config.toml
n_layer = 13
d_model = 160
n_head = 10
n_kv_head = 10
head_dim = 32
d_mlp = 512
vocab_size = 4096
activation = "relu"
norm = "layernorm"
norm_place = "pre"
norm_eps = 1e-05
positions = "rope"
rope_base = 10000.0
rope_fraction = 0.5
qk_norm = false
attn_scale = 0.177
bias = "none"
tie_embeddings = false
parallel_block = true
init = "normal"
init_std_qkv = 0.0363
init_std_o = 0.0257
init_std_up = 0.0363
init_std_down = 0.0
optimizer = "soap_variant"
lr = 0.00633
lr_mult_o = 0.812
lr_mult_up = 1.36
beta1 = 0.95
beta2 = 0.95
lr_head = 0.0066
warmup_steps = 200
schedule = "cos"
final_lr_fraction = 0.1
batch_tokens = 32768
seq_len = 512
doc_mask = false
train_tokens = 138100000
steps = 4215
dataset = "wikipedia_en"
Each number is 500 + 40 x the weight over its row's rms, rounded and kept within 0 to 999. Layers, rows and columns count from 0. Numbers have three digits each. The size before them is the row's rms in percent of the matrix's.

# v: layer 3 attention value, 320x160, rms 0.179, rows 247-319, columns 40-79
# o: layer 3 attention output (transposed), 320x160, rms 0.134, rows 247-319, columns 40-79
# q: layer 3 attention query, 320x160, rms 0.145, rows 256-319, columns 40-79
# k: layer 3 attention key, 320x160, rms 0.149, rows 256-319, columns 40-79
# up: layer 3 MLP up, 512x160, rms 0.255, rows 0-12, columns 40-79
# down: layer 3 MLP down (transposed), 512x160, rms 0.193, rows 0-12, columns 40-79
v247 086:461518498522485525556507490491425471551601480510468503466447479546586407564442499486477479484457518475495458487501539588
o247 089:446456553489504527434454546511498568436446513520629494457472466504500457444477550510478493473492517531499519487549520507
v248 081:469500488456513422496539514503500432516497512517541454458447423488484474485471553522579525487437497515470568460517565492
o248 078:487393482465516531532498513456510503479499532453502459547501545554499478461410496419484495520514517473447505455475529599
v249 093:500506483598424482500481491579488473509540491497576503513610509478531446482578462438500454503511481454536561465474541493
o249 095:467582479515585519492525461435527492569572544480421466543472436458537556471458524491477483490440507472484493569543535502
v250 088:486505482470528475534496498506427570484446520560492510503517466527492531520552525467440509464619449464502463558546444422
o250 089:519484513471441558485558460419551475389515482501510486516559490482502503528486507491493539562495517531529499462470466520
v251 091:454457482519500511525506542561477533469547536588564516454465472490533563455464493519486504412660495463493514479483452513
o251 097:532509511474516485529503455416549554533564436490507489542586460501542509494565513476495588447455563556509490510489472500
v252 085:529496520513448532445530394551493554499516504525476494514516554519504497470502516518449445455525481483537471551581471489
o252 092:508409563486489505469410513478545504513506410498533464535520493523436474415459570490483455494460505457462452494461478468
v253 088:530496517509453515410509550485556502429533589465484511479491490486450517490527466494527563503454542466514420592518496541
o253 087:520442522404563503472506458537507532546465485510404528542548518475596638454514492515513509571530441562561492449480534463
v254 094:507570512490500601439491509459438538443502487571511529506531498494436493533471504523453491471558428525525503474451500481
o254 092:468463454513478504447450541438520475519464534501478499475541465533515491445490541495529520505486448481438509481531553473
v255 105:507540477487461500586490469477521504518529512450473490476511483508512501491509475432541602525423469544547575455470538498
o255 100:530536520542515528530503530559514455603456495540446471465498501438425511516474530508503445488550464469483496520454535513
q256 094:520572487475537529524483490519549519477444457528457499514502471446472527500559487548431476496515501488475412518436460514
k256 074:513480508482417506465474483537437505492514506467528549485470459570561520440485552440465526524484510482483484516540579548
q257 088:445571477569564515496554491540509525509575449501506481529489448486509482447499490500509476576434502441488500511518464461
k257 076:473463527496526517460413532471544468538425487542538496522428404438416516474493531515522563476538515559495451486515468522
q258 084:488514444452461527564448544492494581433518535460478546535510507488526420475485514503531529534515474467559478466536522513
k258 084:578493461516501509514458505530430523518533498519458498509512555513496574586493514529464494460551543559502465461447508486
q259 080:440518588480479501603523440479586527502502475528528578523523537549516473501494505499521526499529522530480582517410470482
k259 079:513463512463502481499444524547591452488467576494538536520485485563421480472466485470505475541518496485538544472574508502
q260 088:520432531496501478503453485629461553508533435447470553531510457534503482481506529505520521512508472573459521448484483473
k260 092:470437494532439522494478449497503507557473527488566462554520438564418434504456515512446505458511551483505521564507460498
q261 100:499406473483527467528506518523492443482511422514547435554521539497483499553516520476460477481505617484385494545507519414
k261 084:485553603471490475542518497479490503495517449469466369432445436504501474481511515489518554480451564527527518521514528522
q262 085:524534417530511481507513461449510571513511530506487589497455547447550502434548466544481488505518434443497521451511521551
k262 088:622488492498501517576525530466434534472523539521459518487494518508506485543497534561573579461589446490539488457426450524
q263 087:561488545532465520557450482516449499473479576457422558513468481440493543464519414529517521572442497455485525506450506510
k263 088:429544478567528431428430479552555499492465478537472527515472469514477552514507471491510476585474498466473467453539476473
q264 108:556501515544481511522498522417449528565470567428428586506510525435499549506549389481523554555465471496495526519513467511
k264 098:504510535494495455457525518510485479505526459426535489385529450442515495453440506492530417509444505446483507522497540551
q265 074:508516547498485512471502464471524510544544490507520517520526517540476509517489496539495460404520529537456524456525525501
k265 096:478468491480463501507525443543560527539485515447518462523519499565550441486490505509434501495488554524500518537552530454
q266 087:457530467575570532457464388495543507409511537427455621473477582527522459506536449538483505488470473487464468481478515595
k266 087:484487498496568458489517499511491531475497477447403464393516546560513460473523530525487511516465475497537564508621554424
q267 100:478466570441516483423436475491527534529479464465504523583533518551468532491438486485473513501540480492475475515450489555
k267 088:504456473567496437466447522480500502559557533437506498538499509511456528453388455503471449543440493513529457507377509505
q268 094:474487501517522507491447498507552481498452499488491527574500511481445552483517505486501516535537412520441430482442625539
k268 093:490557543457539504471462532541547538503520465538510539579452505488452497460444476493461449561490477544502478421525496509
q269 099:516570485468462421468499478487549454511510495524542449434550456497509481537550533536525530473490509483532477554567512504
k269 095:490496470451572474432494497465563507497521529488590453571474455508498608502523514473506529572403504587536495486544488520
q270 092:572535510496499547459455465445529489490540459511516544547462520441465513476517483479518525560522442496460490503447506474
k270 093:492470545486484574477389511499512486474488426495554589523497466538456517451558482538511468560454505514481450520436500533
q271 090:492444461428495545495540491556537527427477540538522488433467577462471507582514477499458524492522480495494509459459482459
k271 091:510564544472450478515461420507546455475416519484516496447477569555521504557486417522405495499582462547487464532490519448
q272 100:460486417470501514434524424484434485529451502500476441486400460510506524500498440465540531511493457530521515457477546466
k272 093:478536491494480544522529495500490476534503461508468468495438568492520514460519533453567460461438476447499513505521468476
q273 112:485481492502502488494462464525572528499457521491437540519530526538423491471454526469449485478432499558396486513520525521
k273 098:502431530466461530335477415511540483518502511516457521524513470580463488568428476453465495546465467479464456460506557563
q274 088:469482546513533495544468451570540467471494472564472473463545520530548475511488559464522500542512540495481449479467527594
k274 088:492487527489525435540510537606479548467468506483454531548570558540521418484490541464511504552508510502446503461498534534
q275 103:499463468520490453444512535565450472494496446566590532505497502486412506498441546469464483507485527440535561589510572454
k275 098:551478462518489541538514421509539475526471517530509544564453477500531434457540531477514525522535509453514527538516493473
q276 091:531477565403551510447445464486463490463485576493489505536497544530451508497530504467565458506491432472541422470516423583
k276 091:472491520459497485484569555501530530458598530498488472517555536484461516457498436491504514495521543482526465518466490480
q277 089:526513474481554541491439532549524456530494445515514490439508551467507486471480428499538532535514539504537512522482513464
k277 089:522531458504530508537499513538561435512495486545542526473440513491468542452487492496482497458465483399508473556459496485
q278 092:500497497579512510468445483528469521540494533471506539458441519442470468465482526565486392419545439479475531391489451580
k278 093:472445519499575564517510514427528433522511548435465535490492455528506503506503532525473527442505473480479469486576472500
q279 111:474511505482431521421434505565490515490560489516502571475528536530531531502556406544517509551449506508533506434438451498
k279 103:419547458491463464462461495588453541468588399496561498488471487540453515522534513490522503499492494553554487430503507487
q280 100:444483542488442450478459469501397447466465451567434495533490511509439535496505544543511489450554457455432515497487544445
k280 087:475502499492476521511474458407483533440438498509426472543448559510535431519502507540505489470513481471454466549492496521
q281 102:483431530491599500500426475579457502530465558530496498548488498455434602510469560424516543545505572530527469503510483518
k281 089:528513535500591475536485448496540484537492481479510462453495450422482521497505555516592512548550552582440560464465547492
q282 102:465485461501527455531456437430507484559572462550500531490463526453516495477516485536535432465494513456569423476501528554
k282 099:455486487484574480473424531457523548553541548473550464554444472455502484582530581567517487487539488463553498532549537546
q283 096:454522499464525481531474464544476539506473425550503503580499445530481459513532535443567511488524497490519436440516533609
k283 093:502537488498528440528503511559529576491495395537492492505512543528506505541470574489609525472553491507554458488563545501
q284 106:438476506493513564488417471453485535573507474559469522489541457380540463503535495413514462550523526469474526453442456541
k284 102:530501509494451492486441546502559526560456437551557505504451448433442478436565512520531391528442467484512526535558504419
q285 093:487507520447502501472540449505500400453500443466476506443443535461424555438462446531488435453502459533549484473493569531
k285 088:504509599433488546495563475462553551526571465511501490486502526501564600465538567525545540553519542464506501483461496489
q286 102:486525458489508513422526528479432525542443492448459470483465467462452598410516473522457499474516515488499492453551585598
k286 096:495461534423462565406414459450497477549546473437489466490594509493563521436556473533497543540485495480443512440431488519
q287 096:514494530487454508503565499528487520486565449412481491470462515519534491447518476439513461488515483564477562538536474547
k287 094:572532452572441530551532516453500607477525446477518507509441530561435548488481489464458548527515490484445556537529504485
v256 089:460556516533526489522474558451569465537560511555521519547531505465536487500550534504539465507473560493501536510468423519
o256 092:534486537466494552493519499600445546504484529477579504455472531455462466475493467504451496572501475463483483494495506593
v257 086:489531525443459479460506513463429502420444542522563426495450518469524445541455452511484549514489537450492491527422544488
o257 090:459461523527595470543554508502568477520529546509505496502506483478487543541503474519446416484527448499524486440452527548
v258 084:506537521493561519509579471456502537510482595524411524456494468529495516520476498504497537486468550517497513561546516514
o258 095:514505438469491483496533599548488479493490465475504582443481543478502499537593450488535507578567484472512490509491480474
v259 084:522486511479485460497558539518477534512483555517515563557531551505560518457464551514518491498496484476542539498522518535
o259 086:582615471513523505471483430519555438573525504455501462402511490410492506553508478499423450426464521504462510525492467494
v260 083:551453515595434590501517452505516399493419532554551527469439548484437530471523540452529435537472461489487528483501518439
o260 087:459436508441514482459421484457481515513502524482498554562492587535534554526547476568508521430496486452513475518533555517
v261 085:462524447473417448562574506562465548453533540528523520456514484554479462604482558438528449448537488531510552539474493539
o261 086:510517467559498508509486478513568408542546418472463495552477558534534533449483442494502487468402563474523527510488452489
v262 080:557464482607519409490437493473457449521485495540470484470454543456499475485522541535487505439444494453579474553474535515
o262 087:491514549471446580445475527569525494513549445470548544469519535573482515529483490481535496496475490468465589424429438476
v263 083:561488471521455489527448360519465489588504615451498466523482521550561416490486529497509510526550510509477508519508498493
o263 094:504473538462472554487476571461508492448527469482500511587528456505509509521527519429527455496500437493485479469431459464
v264 088:487466446560538561432524557491475485547422465482521498574422447500439517520499505511522508491506509454529477504523506550
o264 090:525432536515448495495478523507469571442493572521510478505599486549498568484492517515472514521519502532454494512515480444
v265 078:496599538498461477544547497486478506487552481479573546423388481428570517507503404470459460570497552486482511564516500529
o265 079:589420525443508504514502396540557588528452521529524535573488551491469530537489529486537549548489455574471478514453542555
v266 088:592503447466508534494477474491428530493474455475458433433513429437490532500461461512414487497476535459499548492486541537
o266 088:506530457493516497490491490518589472485506487571549505565514557496449496479496484506570576550562483517517516579512595405
v267 083:471569465530505538524519527490470515559514413474456486578500435589512543478596474463535509509480517482464541508517548526
o267 084:513515496453505493548471549531529519553492531551523471510412426462488491559474500512489449526536506455521471625497494498
v268 085:433505526470479454468506455576543467496515476504506515497521482500551450548463495492490471516552541448440471519457513478
o268 095:495500455475533497534495474470506502526475541510466513445498475457475474485603487539577542498441532491493501481445534496
v269 078:486529473521507506594522482433517464464501495574501582603538502523496527548494476498473541509486526488532487476526528517
o269 080:471508504518514536502501563542505391453523512415517436473479517549518499489467462545416493469561478507509505500511483472
v270 085:531534493455476496565417426413541507443568527416472504485494452554574463496473479502576506476609507502494578492503531477
o270 094:521529513468484507495579560530537437507474452541585516491498520512498483504515467541461484465443456500539506470479514533
v271 086:509534514462556514409434421458493522531572494507419534554529464518471515434473513564469459504474499552485510513494543537
o271 087:524506485561482505565538530523486521543438402519480547503481506443479463517554462486551560503515469461525539557490486483
v272 088:518456434565492529525455545469541507556488443546504533468543565523536451463513438440504495574504540498410509478461509493
o272 088:469472531433502420475496493467504525509463540476505504492536498501429535533492563524461482421477511459498447504496513491
v273 086:480442487511485533488577502508469559517486476489456468537483500440562501485542444465522476602535455496531477488488530428
o273 082:624464568526540433443507438505601402537530457483444546530533441541466423482526575444489556512503517520459488504549470555
v274 088:489561500456439502453487494548500498525487486478453540535519529524515493479516530506544452476450578461543509511490544479
o274 086:496596489553486489557560523489556500439572490542525489462553458564491447460573471495529507492510531424490501410522439542
v275 081:533562573456486512494579484494487457512462568459516474473454504416594448480519497468470453547508467477496557582475430542
o275 086:500511442448491491529447517586555501517550420526499515516482562482500540485434512512417577508519513487523480558493513477
v276 093:506554472463491536550521504525517549505389412435457493519532536513513462447533451479542469477564524504461525529505552472
o276 101:498535458550503481492564472469519489529557579533538509497455487496510521588558523533504498588470506467553478555547491512
v277 087:503479495490509451526502492495530553511510480486521441458476488482539575563511489526598534546418471540425528531524486531
o277 085:465535456474551585489526452518526454458525435453516507586493479522452476489449462498432518545505503503563521470472532530
v278 093:503509548457514497514509394491421493460573493539440475510508466553486436577432532589510536504509511512535467514504490518
o278 089:489486478590513503490463485537528486476525477525552526504484533548516531485534493435482509488581478446418536490446574464
v279 085:455461515462472527454536538434479522492533525516474468572528462476493484537625486483501510552500547503486513511510458506
o279 086:503518510515588435548423558559481460536468531510490464474503507488535513480385531487504503502541515457541499515502544469
v280 089:549561512442488488474520499541580535452502488492506524534542440544509523535466494517539508540509449509496546556469486464
o280 099:446543514566544504491523475453450453582470491490430474540543488475467536458552497519509499493475582438537492492516553555
v281 077:417601448528512429449446472508417525540456493440463527528523524424500526463466454516457533519475499455541519538515491526
o281 083:537453514474459502444614563566471449460475525526450472543508417508502467484539537487487526467555464504483497571528481519
v282 089:488512510493499555539468426535519478571492462510469480504546470513549437454506449503494458538506487497445418502481434518
o282 093:482486500521473443454512489498535483507529566537444523571426482442512482500490460455526547527451521538498497507500461500
v283 085:522506428480461523491489531524509549474553438464551606506523544480585515504531499526512472501442527458482472532506509558
o283 088:531526509522522540537529518537489473499492503518439526502521469459489471440496485418623478451457511472465480464479481473
v284 087:505492509513482508449513522515515500460472500527518517418494367564462510452498488465541514518558479457492502463549491561
o284 091:432464513481493496488488546528503502549471454418454465504520445485516532535493462503474449523475418529430519507485551469
v285 081:474552544523468533550522551456556469447544522505467492549512458512539447530512497506518504534393504483513477420462428462
o285 084:477449555494514439521467511497466602600431501503491489491519486540408532500456511399505457484526510494555528514459474514
v286 081:499504498532430525510505505483571462454447452536527475521476466582470522478472484464479522484417571454511508464535449511
o286 082:441537501470527454504495499554400509564527496460499529406504493478432470597551485509552401535414535499511481538439603533
v287 086:580475472479478495495483488493464574509598541470520590440476489480485473501507520502544495492470612510473511572476465460
o287 092:471496521461515484509530511544548461502468475521481496575512513516431500452521527485491476514525462495563442528509544494
q288 050:503512495447481490564500536535462440568473473487461461480528486475557548513501476500518498484538493504523504430508467567
k288 051:518519520500498493460516497499527513474552576533523482623573518449477429536528481508493450551508574522507484517502509511
q289 052:473484450502586498476554475474497496492486490483515496491585543541527544458544507584556504518543514479471498517507532507
k289 050:496543485555400513482438503497497541447525528483480538530442485507524536493415566512463449509516557457523552534545454485
q290 058:421557471542489452496542510473570558538529481547521445505453631519522589427454526446518544508487487471497475483512506518
k290 056:475435517559435505451489429523524509456432528444538494543457460494541478566518501554474427465514464442534550467516514549
q291 052:525556505487520475463513560532408446480498443486464504525501475519583487508415468553560514542538534457507490454501438508
k291 046:504482558504531551480500494485571428496486509524491558461476487538494551476492565492470537507399459562479483510501528541
q292 071:475530537596463537440498437472518519521471508478444508481505469477472532510524519506528441464518507471493510527411564577
k292 066:572528520402546525575531512586509437508500507500502499457542522450537516477537498480489492558470524510489513572502507500
q293 073:462442507542415443523477501445484482462501443494534444508503542576533442497481523477523490440522519512495441481476466431
k293 063:513536561492528465481549500515493494500499497533483482514404550526481438523517463437561492552516458480487445507513470475
q294 077:465462511566448493480539471561510519447528501456493487547478492507581464460487497515573405521542566451469452544502530479
k294 064:568477434498464496553414581525489467532497467563411439496477508482445450450520471480526524543500551491537531531498522496
q295 085:423406439536477494490448496456454495463527495509505396543483570560500463470444491502525507494470488479508488475475452491
k295 089:430486496507503487411499489435521499492557512482532486564480535525494438492508475450475524462513536494475450410450467505
q296 082:546521540386488510484461539481480490495524471552450519408528522502444490500489509450484542431485490520467565419525438474
k296 094:479527490506515466433510439502518529582526557468577480479545485501591494535530577530540497454430466496477465474511541469
q297 133:557570550508532530463557522521504531461537433516530579514552446535500501544517523518521504508563510468503497509522575498
k297 101:569455500459510559578493529573529501488529493528477517461542532494511534505514537550575525574513494521490555518549517469
q298 143:485506542492548521484482503526540473506452522515506520508469429469507492481447492500500506457424478485410559488543487438
k298 135:572464480541459520489472454512511480472454533501537502413509496493587458474490413546519538483522536413477527539521598461
q299 136:390468560530523519538609503528473558495569484463526539559464499524541538552414522451518460478528503575438543523497432510
k299 145:601532484496430521532538463538503574442462498492496489440488486511481512537427461532553504480446522507562555492515467428
q300 134:446524486533446489538505587524438503457549504454451518422569471564481548443509559490463509553538525533520509469511529468
k300 148:537534514516537499483426495560460507440521493457466474465484470581472496429458503474480427538472475550444562438518536492
q301 144:482554498486489521502525486547556534534558465470476526450501569516481498561468454528476584563566454503487549569506508534
k301 141:560461494435598554533486505529488532507551485394543456498462477577466524468393423536511530484474440410440493496452508496
q302 142:451491507548494494429509422551466473491542533482518524483558457462491461511497561551454467505560513536559513403471495463
k302 143:503489521488558502418511464587540480477552543473531547461506509498471537488469526516470444541518437558449462441558572521
q303 133:530506552496516430521483454520520566484506430500490499542475496445529550517479534481558548540505538496511455491421560560
k303 134:544451539458500466505492430498439522469460473552556476513470522504406466506541486566568560530445496530545497560468521501
q304 140:494476547526522509518519559485552539502546486510471461509557483436540452446520478458478486517525457507543496473518585524
k304 145:537433498491616508476560554520508567501482526512502480532546477434523440503508536500430483555462588538502466461466528556
q305 141:495509477545443518434470474501423413491523453530496529553441428469480513507512519407534580485501501457437561505468498455
k305 135:507492502512489548525469477499484496497463438549528592532541460515434497537542537456495532555451572510453506542478526539
q306 134:506520461497507518484517465452551554462500539519491493495498434461591531420471556544509463531501479477483503502439491493
k306 143:543481520513558433437525532495558534487369526566514472501521529506555559431465502495573496531549514455542515507534457527
q307 140:508503466491516523446468502462531503424553467543471490509501430497612464474532483491474538437505503508470539521530494558
k307 149:501491511557476504448486500478540472455464528530532441463552450514584577511494467494470501541459515459444460415500488507
q308 143:474495491567574490452464468565524510491477436505501493545528403498502477550511592448464423543481456482465495570496539573
k308 150:517528613541538529508509463492560457475530497540470498532508470498503502461494556482493421515505519497448484537440466558
q309 142:510589474470459540472480470528470464459510507469494446566538573495454490530481509524509531570511491519520519500472521524
k309 141:513605505474454500440562508535470461486585513546515504523476487530384481502544530535495446583486530491424425463490455552
q310 147:525416446519548532528535495521495478496478495482442537485402537455510480437459520453537434570548524495509513465459512528
k310 149:461514545451518510438460574499492501492453553458491532478511504466531485509443551475490508558491498504492521481465478471
q311 135:530473488485517557516498540462481556553497524528538485477571518443574566464548579509479474540486533562479436486501550408
k311 144:489482482500488489562494462505545542543525523513504521486458489447521580514579475472461513535438433509513461503543503457
q312 143:525523521462494409521510505463532437542472468518413546568540483484539471433457471479521518490487518462566505491455517514
k312 142:461470543474581558552463527524441395510480502546434532547540536465517587498464536443524474532498519509522505549519680563
q313 145:473483495449526466541479511573473489523472508438478495498500440437529427414440536461447541433503516537493599471490454489
k313 145:531503531508507487518521421526427551502439454487417520477467469455570474517422543476503508522562536484498501516481527409
q314 137:559532471460485507550493490555475514473533509527485531505422556440482571525560535509496465507436495479583490480513476618
k314 146:492446454484533526557426534498488457370520488507499521485478467484490460459531568460481537438435520473473502527491511488
q315 144:497549504426516469528428497582554487498509537476529514517522566518508536501466604497509503539484577486495541492449574492
k315 139:494573504412480443459417540498495540447522517473536506496503524504467548504500509479494537466466563498502502504494536417
q316 142:474455539535450571428426512601563438511460531486486556536520534445488552465494528479506449553501537502461537538510480533
k316 149:474463511506523454462417514486505533486518465460469473475524519460476424541435587510525492511415507517499435456455492547
q317 154:482484501471495474476480432526511475507484476500541531535446487470527487463473533484508466458469484480508480555480479512
k317 149:466492540489497525492554540529468474520488455502469532551511475488454429487571562468511418493497428499493494479473434520
q318 151:485484437546525479483473558416528499522639525532576546413478423436474459487490485523529467466514434487544548563475527421
k318 143:590521398484482483532528443477580501620516538530456510438464439534518514511483491462489551481515488530470474494501469452
q319 139:524438564487473566526518587487521578477453512435508516478455472527494489510507451573450543471545586475526491469539473540
k319 139:483461553480523519564515503496444448505459529463487591510516497509569480508527462573524486430489485498515480395495495502
v288 121:446520507532563580470525482545515478475488466461458484519458452501501543533550447510483585518514507519493420495539510468
o288 120:531539548534503501478485481447487518528513454477619538473527520512460462500489537518487504501506475462518522578462451520
v289 119:560537485516481555447499536435437559497471502507483549476526503526477475556444498555484504540544444446550481514554589525
o289 115:574521477538475412477513501466497476494518482513518492531533491479580519578555487448509498574489543467412516506523448520
v290 115:466429491481465504530549472554470497444496482492473496440528447464484511505503492521453525529525480482536514500528467484
o290 111:546508512505473564511522562479535513480454434508490475461513568497603568579473478430512447550572491472567530576560500507
v291 116:519478519477434583448475459444490550470467544578444433396497507553505476469546508504464456540463542528449473508497572515
o291 110:506556462451517491483623485564581490503575475507514541524459504511533522431507501478454539483520431489417452466435475473
v292 124:409556462502506585453499521520573532535463502533492415479512477490509486515549452541495514468552513563523496562535440514
o292 119:508488586508574551559503493435530519493526473541552567515480517496474500490515480561473448499534518489522497542391467453
v293 117:448480513534487562526473516538347561524446527507476511556534435560491553484504506523543485467491487503505530513474507433
o293 106:584492560530452531474493529451488501494589550479454523486456446467599466487518519569429376485498514493512550484476539583
v294 124:495471521490425432558494492478509470400516522556493389486465486495579515526404494528532513554536509480516513534528488519
o294 111:515462510632569454386475525546493559559482495440503555538494476578500528475580548504543526481537504491468508451502495434
v295 114:449547520542540554530439511479561532492523508503479545495499423494526536547488472572452490452455442499495564518508562501
o295 118:483476469556527507507544488526466460455523426489564456523478541475573487488492575497475451487518474517449430505513484539
v296 113:522509411537546501528534470475484500529543489550484497507533466478467523433499465511509516496491485505558489497453520419
o296 109:519475555447498517501531532515508523521458467427615626475485412572634551526544527486612449503544486498558488471496520570
v297 117:478489459517419515474475574510511541464508498480537484563501449427531529566525439530450478480515442495469473552500493468
o297 114:490540539489574490567441468496492518481501510563465593487562518485540514487447533530502491459435492492534532429537483543
v298 118:501471514504482482487483472494472484545551516500592465479492427487552554469490528483540552494459470527515417453478482418
o298 112:475519467480507549442542483521474579514487452529441516503547476455539482589543552573518479571447539444463513523526446528
v299 113:446494403547539524550511531501456498460523559564491527517479458507524422581468486505496531484487462464504515545447530479
o299 113:490477473505519454491523523492526402485517506459440556494515529506538495466533540515486500527492533529436485508500503466
v300 118:473467447514453489521538559495409410545525528505496488532530507537472481469518521432515505502569512456484437502509478494
o300 123:533481507528471481528514513537560545463480466471479532455485489450595464520478502546541497527471495455521500511546525432
v301 115:459453453495421515531490468461432519493539451434549481543494462539508521469473530448532443517519500494438488470519431546
o301 112:449544506514499499540467516496542485483494543577475497527514492472490442501450529544474522456528452458530514508490477519
v302 120:477582569584502581469479533565482510542486477505463497461445506522408521526492516533496534446564503572462492537462459482
o302 112:420456491516610530492492455513423475461575502508506504490520483471586509534515499459476508551464479437506548492464512535
v303 124:424492445501524491505526486485499494532476520459532480460429546398506526495445474466536500504435492531453495436433462586
o303 113:466420521580530532493479554533516586439515487572516481462505491542480489430540517526484494526478452431477516557542438439
v304 115:495510466547514456503489562480502538525534524525594547446474482466526510486507470509501514496485508570449475502450545462
o304 112:470511566592506465549510494425493515474557522522478504496423455413564480505503479488511574544514486484512465527535471456
v305 114:553495467513496508490494462535558489492474525443551489534490511517503483526474525437494536541550566458435572456512505558
o305 118:472464542489467485505465510488466441556518509418516519495432527460525457474494462513438457549455521509565515555475498522
v306 107:488504434513584526464479495495408534444487492535515463517546442477471454457484495488547558508550459504516536502576521497
o306 106:488476555573484435497504512436615512493470518466473482473493577491433499536526513502546515409506517475441570476497516549
v307 118:509482501469515472438428547464479539532527553536489581444530500508527446509486438493482530471504537453526462495508478422
o307 117:511578559469470459573577450499503468505474467520486503567481472541517510505475559493532461520505559512452519475487422471
v308 121:515571495463523481416509517484560492527494473428419507524499462403485528463533515489488424498506429476475516500549512519
o308 112:466447402519559498468499549436399502426421526507525526518491513506525526533461537466464523468544518503517454536458529431
v309 114:518487501499426501461463490572487505515472512463508524467421496482531438442552469519535466507467531492483527544537446536
o309 104:554511576477539588468555503472589468527493458542477473439583504472539530467496481516506520528499481566529527482452576542
v310 112:508508495477464548504471438427502433497512422500482517541526487462544445476424520487483493468513504453479511547520527479
o310 111:528536515547543464528572494537468521503538585463508501443456541470456483524447545559507441569471537509458510486516432451
v311 117:471474485576488392490483479560457547445508502498469485440529557501528465461546492501437536501430480459517449499445543490
o311 112:490550494488473514517574525588474497505508558461480491522517470474434495531489477567479533502463433549473543495585505458
v312 116:585521542481496503461485475465527492440536499465506512531480468463528490432518595458532549503547485464463414433517489541
o312 108:428504540453553526481545537568475480494443488479488493514471390455485505526562485518454434506442509433536546544494568454
v313 110:493594478512392487458547465518504425497516487513561511521465533489518514482499532451484438490513536432443470527506491481
o313 105:504451529491505518474484498538543489535486517509479423453439479517452492460479551638587515548527493490552445483521481460
v314 111:525490487475466493495525470537550517488528520456495550603507488522519483526505550437461536537455606510557459512495526445
o314 111:454516481470537537516475512510559523513539466540590470516479439475406473543448453523541497425548511495474538467521490461
v315 114:568432508440546520472524487541424513509546538549523441494462606429531470452497486524515557419451529536483466508490488494
o315 115:498481479472481521477606457469442485477539462502454555523518465574516433561518494539522528436456532462512513499547444512
v316 115:520519500487510500506519511477483463448511495483582450564434489472642471539525478537491516495484440478450483422449524464
o316 114:456557559539582477518468547493504494469514528484491505502489484500538427475421479512531444569447478531468491499531494493
v317 108:473521557502556440520467526500506449507524487481505494487511485485600533412464458531555499495423478432430511570513532463
o317 116:518493466471428532517524498448428463539562508511533402529487444555472516497542518505444532557530538482490519388477508475
v318 119:564514476472462502583479524509509487438531483461412522386490561471470555525544554534517471510533480532561511468467488505
o318 117:542508544435564526449430475518507397470382468445486513545516470472562480539466502470500526434517479551535469493512494499
v319 114:482527497539488544485551486423480432532418580532488498565494471469465510517516510530505508461504503474500483448486505538
o319 111:478502455526483540521502512481585497490486527470461446502434491483514497460531494503520453547489434493474562496461513485
up0 102:560506459465519446557506464469459535467524482482491474481511506513553549501465417472512515467490534496507570413518518389
down0 091:619493445466465496480563480493457592489490526510465448474551484489485537492495473488529411504456545464516441497537511522
up1 098:561484479471536548536472521477373470518417494490525472442465507500523503455497479525446431530528460483543496508486525492
down1 087:575582500475490483524433504496525465443486501539507528466481569543484541551553475452584530502445513587517479521528531499
up2 100:515492534529492445521494432576545520470489423555454443500439470498483526475510488522486503443517486487472547480495516530
down2 103:496483538584505522426521490501470534444548503505519529512496543462493511519456530384552549505502483521593506520534490464
up3 104:530472514498547459483537460436429522493512473488488478502501498593517449626500541491484538451536512464579512516429495523
down3 094:501528507509523595479544465504484486470529508514509524611503512498460466567462479568446481427432464487473485510457540492
up4 094:488498555510554481546470505496496463426535500528478520466545493546466533552568443527458426462530487536460482572503484465
down4 101:519522566466580510484485392480488482533525477484480456503556508503475574508463497466443512469568499463512461519508536470
up5 099:511445501463566472442461507521553541528425528551499550548439436423464460521496467509529569483462454515490578559486448522
down5 107:497456536493539477453458526513472486517475454491464498518498469533536447486528537494521499493475454494409467523544502452
up6 090:538538428488502537527546572515476509550463536548498547509500571550487520464492484515502526437508488526580509437552578492
down6 093:560428525525523467493510473460500514401467490447552489465529398436525480481523538443523468502478565406434532509477436463
up7 096:540589540510552507434525512459498607558465495496464515605513545520539479507457470504521533447493519528538560566488495550
down7 086:614498474569517505502467448516495542497534560497549518502480451460471493442539508504495518485553517408514491416520501479
up8 091:531474467500457571473492463505535512443419390455497526510527533478513445470452510474430547493554448478483507571517492465
down8 087:488546547517460473553490528512502586543507551538463498556560505511439542552584485504545525540497448411501601458478491481
up9 101:460515527606560430444550585528521489578452499494511521476437510498521436556438420460517519505499543491506509547466546498
down9 104:540485504526406537564544549531444416508497529507543486497464485450498488513537511527514516507530525510551479491518480521
up10 103:402486474524583559468475495549477566481495449468542477483555478540471470523482488491471485514522513512469523435518524466
down10 102:516432486515492530473479572553541485592511591540511520502546518460474462553535580543503481546538539519510533490530488575
up11 096:475522527472416460486534477501437522470530428515543566534527586527502526459565506492481551426496484534518502510520494482
down11 096:513477522518542495545466502464539511527490487513588468548454554480452521482491519611501414466486547504505535494428541526
up12 112:427428534493480446460484502457489517512494527581553528445492477502405466562562486461560493484503508571490524506544546429
down12 117:456398491371446465512567521544507516488535499497457440487475508530419536557472463431531499472468492603529441575535514446